Weights of a small transformer language model: 15 heads of 64.
Each number is 128 + 24 x the weight over its row's rms, rounded and kept within 0 to 255. Layers, rows and columns count from 0. Numbers have three digits each. The size before them is the row's rms in percent of the matrix's.

# layer 10 attention output, 640x960, rms 0.0269, rows 254-334, columns 240-319
103:142157134123132156152174175095137143136116175156141112119143125153150156140132101141079141081150122158136146088128144131125097126157113123109129115143133130134127117126135121123106133114159158123104120127104156120158111130169157127146159147
103:147124192140150119108133100133111144082102143101128147158124120103135139131120115130095143156135140117148143105137143125141174120151129126121126122105103142175135108142118160138129141145130127099133130108094153141109099144139117170121152145
096:154168124140135136110122065147083130146154126126098146152129128082153096099179145136142157138136140086065119127157140175117139091109166175130142102124111101115126096144138124129117154128108109134099067128155120134131135143156147121128145117
094:120138125072129128136116162120140133127123150131106166150127158096138109162136133171138145078097159088153100097131126123058128100115153120103090124130110094152071160150138116112100097174139140131104114135147135156128126139162184128121072135
098:131111136130142121125130145131112114098166098139125149172102096100133138122118090141147112125112133134127127113114106107112159151154138129125135128146130129122164171112170124141149148117126108151083108124146107139118104100132160140065096155
103:104132095158128158123092140127126159151156134125115127165142116095138110104129106114160144103147172114132100101140142118140148128165093127165115098127134134106165167144106140139150132102129110159114131165140147164136136110155129114129102116
100:103154151139083178107142171151169104163125143128124117132134081077111117128127159168126138126127095113119114088096091109123106138103138101117132162101184105145111098160135141128166126136117133118102124116149137119098126148152157144094125147
095:129134105130123155109134148129076113137124107137149149164136131129141151161106132127104122125120092117117134138148128168158127142131158140130128152144162131118111148148124153169147156127154095097090124139115144102124149119081162145135123154
097:110118143172109099122149124144119079124164113136133139134172147117135103181137129144147140065105140122112143125113139109100147152141124116111106152130161113139108139107124167175103158121132152103154145107108114127097092143137113104145158107
098:118108174172107139116113120142116133118102141098113117119109114138173115157149147130122123134122077132106153080169112148154118117146140135149110118113152125110124137124138119160137141151128127139137154084171124134101136158126183110147125121
096:095132104113110133128125146113096155154088121106122151084103136186157106138134149107156116121153119146136120143082118157087155091112145126130101137116107132122161122165134176099104132157137140160122175117116140115122111127151099130150146096
100:127106096076172068162139128118121141151081127115123146143150128166147153105131132142133148175106126141120150154163125153126124144138120139123144130137154092156151160116125108094148141185137131140113113103138127183148106135134103139109126083
096:108155147176148146154109147141141121098158129122139138126113121121139141174111141123148138138134135113109077119106103137161152122155143111117104083146141141108148168143063102114150131114149134115163154143122167182120110172106127094132170137
097:100131087160148143158135125130129163077123117122127150128148131114135114142122107113126127110124135111087114159148121087122125136137110148104132133120064139121102137139140121123132178161146126144144139160133138155175126153149145090107095090
101:160137141155121142121084169135126094130157111184186156147156105127112130124128137160115165134123129131135131137162108155084145151141141163153097082168163116095113159127167153144114088115140150143178113139110130121111133111144091074141144120
099:120088139126108141099082138106125126109085127155130115126092132125122093116123114103169116119097115132113183100100117122148129138156102108150141146155145079133168094113106147134121127129117112171167128147085134092137147152157155140125111111
101:176161169107096127121143112141105135125075162107100106131103138120152181138141184148109141186129143149090127125136112128119123145088137127169127132126119092145108151114095157116097086175131156096142162093151133131104124147121083121089143094
102:112142121145172153126098109164148105174104128134140153157176148145121127147118130078138104124161104146131118105094142155101148132129126159132113116112127156127137111101125121117146138104122139105147142108123130143138096119174137120104131104
107:141163131082169134135148117173143117093126067106138147116148154099124150144123139131158123161132111114132141121132151156147138157132114143113117120129125134123137155144141125132137122140103113150114076146116107118177114166141151135147105071
102:142088161125096120144092132102147177141136121134134094153133150144138148104109158138150162143149078120134124123155097151125117105139083168155150153126112107160103144114172127126116104134126107131152104105099150086119162128135130119134150114
101:151151134099074119141135134127106169090141145163119092153156142150115159118140105124144127155148127113116153119150140143114165112105096140087108092130132147117089155135153126175157104078088109186151117097140101126108116113154140122115142147
100:121123109135129165163129146102143150130159141142163120150112117120112128145103115100133103155148155141160145076100088141116147105177107116145136121151092103140125096089135137129130138156127098148145097153109103133139109126121097122118096123
101:153134102108159134123143069122118104142121123160137127115095116112148085174116104077137147139129122116128124123141119130105140136108124114115095163157170159131115146093099133143121142108150124185090151131103127139107101101135149139109098139
101:118093091109112140121142150125078135153154126108106155176098138154103130124099130137146109113146124117101133194070138153124141070115138121118167115139094104098102149140107146146147129140143133137134116115125141135138142154105118169122114085
097:129093114138106145133116131127113139123126131119103139101095134150124186113095145147100143124102110107151165124119128115144117111126114110120127138162145093093133128121096129136129146180155162116096138118122141133115112122112132125122154138
104:130128153148184126136097094090108146144166138096141090097111135120091086179153101110150120138119110122127091097114101102155145164120113112142110124123114106141135115120151120137156099147129134165125105146103133129139155169131118165120126094
102:139129148137171103121137102130132150120100107148131113122119123077109137092146131173103114101119139116162121123130178126110093146117128116144144101104090111164121095090145121140101104113131121119142098118140135111105122118130134137123144150
103:144135152139136086133128117173135108120151106111134129145101117125124088123085111126132133119140136129140128139131139132138159144139129134130150105114130107077135101085123151141180145122119157143148141164165143150119141180098129163129091121
098:121111153167109148166131098164155156096172104135138109140090136098147096127142125124130101135080116141120106169128117114131152157136153174134110156132105096087164084111079160148167109108106105139107131129106118160124109099114121161176125134
101:137112149118122137135123125130149136143086132141127114138133114153128112108088123103136096112075162155086124101150128145133127131117143126128118137141083167145163121119126112098104112111137125126092119131172131147135092102126093142118138131
099:130114144162114159128103110101111173131130120159117107101170130157131141098108119116108126141143142123076138099115140091115152149088139106155147137130134120102095150157109130150120133109128160132149105091111134116090151158135101127113115084
103:137114130154118151145120144112149074121122126163123163149128139178114161120103121123106140107157132127124142084144122118112100132113136123139133127167104177095092152159137143105140125132116139136168117109143156119148105102171140145121124127
103:131118114126113113099146069121126117081134092101091109128090090139146128132117125126165164157129139095114168122107113115131097131129164141135146131142126122126135095120117105136139147108161149123108134131188116160130117115156147101096106107
104:123139119153153150133135108083123130091146130077123120123143113138144114107092111131111084170132110125161113090149099126146118139118099107127143127104126192149152106119090111143105124115084127147137118136082134091144110124159146146151125125
099:144134124098104123115117078175148128105092126138095106147153102102106145107102124099095115098154113121155146094114095091128129166102116134103150130130100130131151167120129155132143149124139119113122118089191124149122113090174154120100151098
143:139145131162083130105057092109125147127098097142128152135134144086115106138171152132174142156139146135128125148131132151126162142136117143115129120162161106096099123074137090116145112161159106112112103129140136116139131137164167141113146141
100:155151119100127113128089133109127127094119135111151120146083132141094109147099148176134141178123152128110158131105113143111138106140138152141174151116150128166119135129134027101094133141125150119099107071130118113098120168119122101107109158
105:092132082092146156129111103090145121121083102122138125136100129113082113129131095143147148149148104143102120125126084111129129109133124140114097117104110127112128147135116100092102117131142128149109118125122107119140131114121109137117140162
100:107118169122158150124146148114151130124112145124126105129107090097107128133091150125145132168139152124119156141157147160159147145133144125144094132108173110134115145115141130106136108134112120117141134150113094116155106104103113095172114120
103:097101128138121140156125174137113159136117102149125164123147128121125141081155119091113115115116095158136145098131135130137112104162120176111126164095139132153176106152089144118153113102143139167125152098138137143133115115116095164127157102
098:110166141144173080155132139153089161145147110168120138130145152121105147151136154156093136141147167153099127086152105114107114134154153127154134146112112131114131073146132129110134083131161155142089118110119156159114116149084120111116119126
100:094120104115107147098103096134135087120108147133131094127141126142148148135106112105122079154120085112097088105133099094166125158125105163134125106109148120118138121166156162117124144135136133105134082135138142120107140133127115139167114124
094:143132119189133133099100131162109125176118162092073099134103156115112102137129136083131128136088121157104181151118132141158152109116149144174169146151169144124125116136137129130127146120080140125151148144144122160129120134143120136107129105
096:141137131123145157131135123137179106095147165149183135135137127163115116142087141129121112161160150116103134078136164118143119091145168100137129100120158131177126141136123124105148128109118104126123126116116118143090164149090113106121132093
103:121087097133134111095108083111129131113128112102145160107144157151111117144128130136118111154115143118151148115138123128104106111154113107145150103132115142087139083108092137122167102123145143146150142150129132130127150098134137150178125136
102:157099121092123113152122154106160113138120179133134145128099132132143130132095120134110094100138105149178095121115166151126134141153144100119114120121114138114148143123093164081114148123139104106112128117116147133118129130130161109142137116
101:125137126130118125125096136144130149111128130135138124154134093121075139126103100114119149164105111091132098126111144142114095177147117137130123159142103121157137122179096122136148129117163125155112169148145136105144149136156116141168131107
098:110143162097090126119091133100145126140155156121085137141112130130104133142084156099129151144190172105119155144137140068119149098118128100118130117100142097126142157154089124117103125151130116125136130113134078084155132128146110143116118134
099:120172125087182147140142136104157102124142160192123112119139113112061139114114165104098089105131107114192133083115144127076104130106098119133115111116103125110109153074138127129134117121123116135097110122132082174105113135146165133124113095
097:122117145132150135164114140151113126173128118112125100130134135128139111110159110144094117148158134115124094127124112112123127110146140089108130116133092115102094124151132122136109089130123145138144081135130165150134101157115119089140098149
100:095065142106098111124129117120106128103119117129130136132110140130111105141125136093118130126154129135172150123096112095117129165126089145122145147158107130144137097124117109126162131160173127119127123124136168095114127096136113152134112136
095:140115161114121120124107127119162159167137123139123136117095133133139099166136104137165122157123107153142123139125115119147148149149140146150087118115094157147119138141122127143154111146097113162125112152135123122137124102163129116118169146
100:116122157122078143125100151137115115166141135168167084112127144127168152150115086122131143093086068117144091125155117151167108164125119100175128101137104148126122094091115113101102146145128134148131124154136161107137175111165115108153137103
101:133096149136131141104147136167140146124157095130094103137135105108135153175153135106099166154153118122110186116104140116134107123114156141118109124083091120127115100068123108131110153135141112089108139127133147089161158134145102121099139173
093:129167146127107141129154145186100141134131093112161139128154120138112148121119134090106145103122101117122137138128131119110096116128119155130133115130097125130123131128141120094158097120151109129133134171145137136120107136096134128133156137
097:065121175100117143127098176103136146096178099097151076102120109126089151164113125114123081136132097141085119130108143121155111134107143127158142143148179105106139138128103140133110157112117113162131110148128131105119128164174153151130136139
104:122112174132119131085119102148140157128099150126143135119150140154120135106144162144126151121136135148135102102112143147106145147083120130112139109105117151100118134144111093156160085105155091113154159135115108088126136130162143104099122115
098:083124085130109131140099178145111145117136120136167138107149141124130129156107131128122158135135157148192154117117111122147146107103158138107096141153131100130149113141112116140141129177160114115117125121145140091114147099171132185139133174
101:126145106125143136152125141156136160122139143121138141142108133077101188102135120136140118136150176124174118106103104092090150136103085110166124098126133132130105148135112146114096115155144109131104097085169120136088123107138144135116091140
098:140123134153126107136103159104105142172183165125116152107137145140115121124097114103116101132150138115087112117135145145087132126126085139138131132146105182115122135107089132147106137109142111128133153139085152151125165112138154106153129109
100:124088111117114144129109138119113142132145114130117160169111090118147145144149112125150133140131119091116120146117104155129111143157137163118164129087134130126130103127112106109098131101115093113123085113108138123107144133126145140106143118
098:122161152137126126112123138093137134103135125123166156122100134165103117134142121141146107154157168139115127146118154109129148106124105143118175117143159089111146111142118111111137154111162164109137119175132099114137139117113107093130109145
096:122112118116111115088149139131106149129152124154124113168152139148132079179133127144136081144159090148125140131104128108146124106144154122142141139129148114123145109145099089134126131137116143134114129120119151119127102089135158118141083083
103:119148153139154146123097152140123164122124107104122136135116146120105118150116102089109177116089123159128092130135129161128175134128101123129093127151128157120133174094125137125116138119148108149142135133097135130103126131120147130112134137
098:098139114125152120086131094163106089149128115172110105098140119120108137109101146135148164105148142114144126112123137125105126143148104155083110093110134070098149139179120135156104102108147151099150105132131099148146125107144107125118122110
100:132112155141130152137144114158151142147117119107157116131109101111125156111138141140146127111134124153125093125137085152136152123119152109141095091138114140123127099097081161119100113136118146112171102123138128167126105144093144114099088114
103:137121150124102133147121122106120159134133116148127118115135147121153146082132149099141135119098133134142130133157085146138100144122122138158080126120112106125116159102114136154123149141144121111124123164105095077114146093150131125136113082
105:129147126112138143123117065135166158136145138114136154129132176146142141107125157105115124151163138132093158136126088124154130149098143128133117138130133106129074160133100111126092124111120152124149150152178141114138129111116146146097140113
099:135127124135153122097111104125160144148139142135113116150154161182143152124152165133135127107135159136162093124131144134111112123111096154136097108106121115135067134124143125122124152110130122104094119159121146129114110140128148101135128131
099:136151127129105134098101113090086132149139117170128153117115141088134142130118136103126162119174147175065162152118142093117108118155120112144104153132182122166097099132126166173133129137144159095167116131116111135111122103168132136138185136
098:092136096149074117101127112179133134135117124113123145117113133139143145135128134115166047130120127098103091118126113113135126156153100153100084089100127145158130115123118110136139121123125114140116133138139098125108128113162139151115165114
104:100129125149121111124145084130147111141118072128113127142121113144122140143129126122148154145142091106166105111130129149130147125094120107121113101147140112138129135146163146085108119148120119141107101130097117168133116143125127133134118123
098:144090105168131082123101110160132139122118156126134100115122129136113142106148105146119092131129096126174126088104113170074124116093143159115101105128133124094094129168146143099117093173129146144138141125134118167134156089130143120149123114
103:176181105130137124113164116115098122128144141146111124131147121130144158110105168130099145143133096138111147114147089132134141105141127118110142116126130153139153116116123097122155132128133131112127126085120172137129134141091167151095095121
097:128102117095138156162150122161078123104103147165130154158137110124117144113119099125118161137150113109137160134085124084108138114133152120128130114160116105105128101146119159111157123117138101138135095110129120116131151143111111136084121150
102:125111124136113101120154149098164117166134155141126163158132103100112128113158120116163103128108160130096121097127114121076143158117110116135140126116111137161113112133132152138151118116116154082116113119107129151126100101104176127115089128
102:111116120113126147069144138149137172153148116139101153146148148138126127104124124126101130125147122116143128127121127118121095120125109126117157113109128151105094102133146157084114122127091144121130114121140154080110169121118120129148138097
102:122080125098097177137139129127076148135132122111136146175159088169102151089162152124115157117133154107148140115099143153127173132143091106135167122128136130092120126118158139157150119146131121133157103150160129140130111138097127114138103167
102:145141102120118142084122163136102138147131133110146137126144102135139188154126103107128110085105087138106159136133122153179148129129156121116129090128118129144116127105120159129126143098135115132113141117125092088133105078154135128110102108
100:110130099158147137142093147117127157147093159115110121101144119091118119131124127141158108143127112141134092121144108132119104123084125137152078132119109117129159121138115133134171117112148144136105114145127107154085115107093150123125106103
098:124141135114109141136117095152142124128140113110112130130140135112165150119155123158136124119115158176165113127090146090111162128090130125151100147112124117112157141119119107139098121118132116106137136145151120144109078153156122138097170115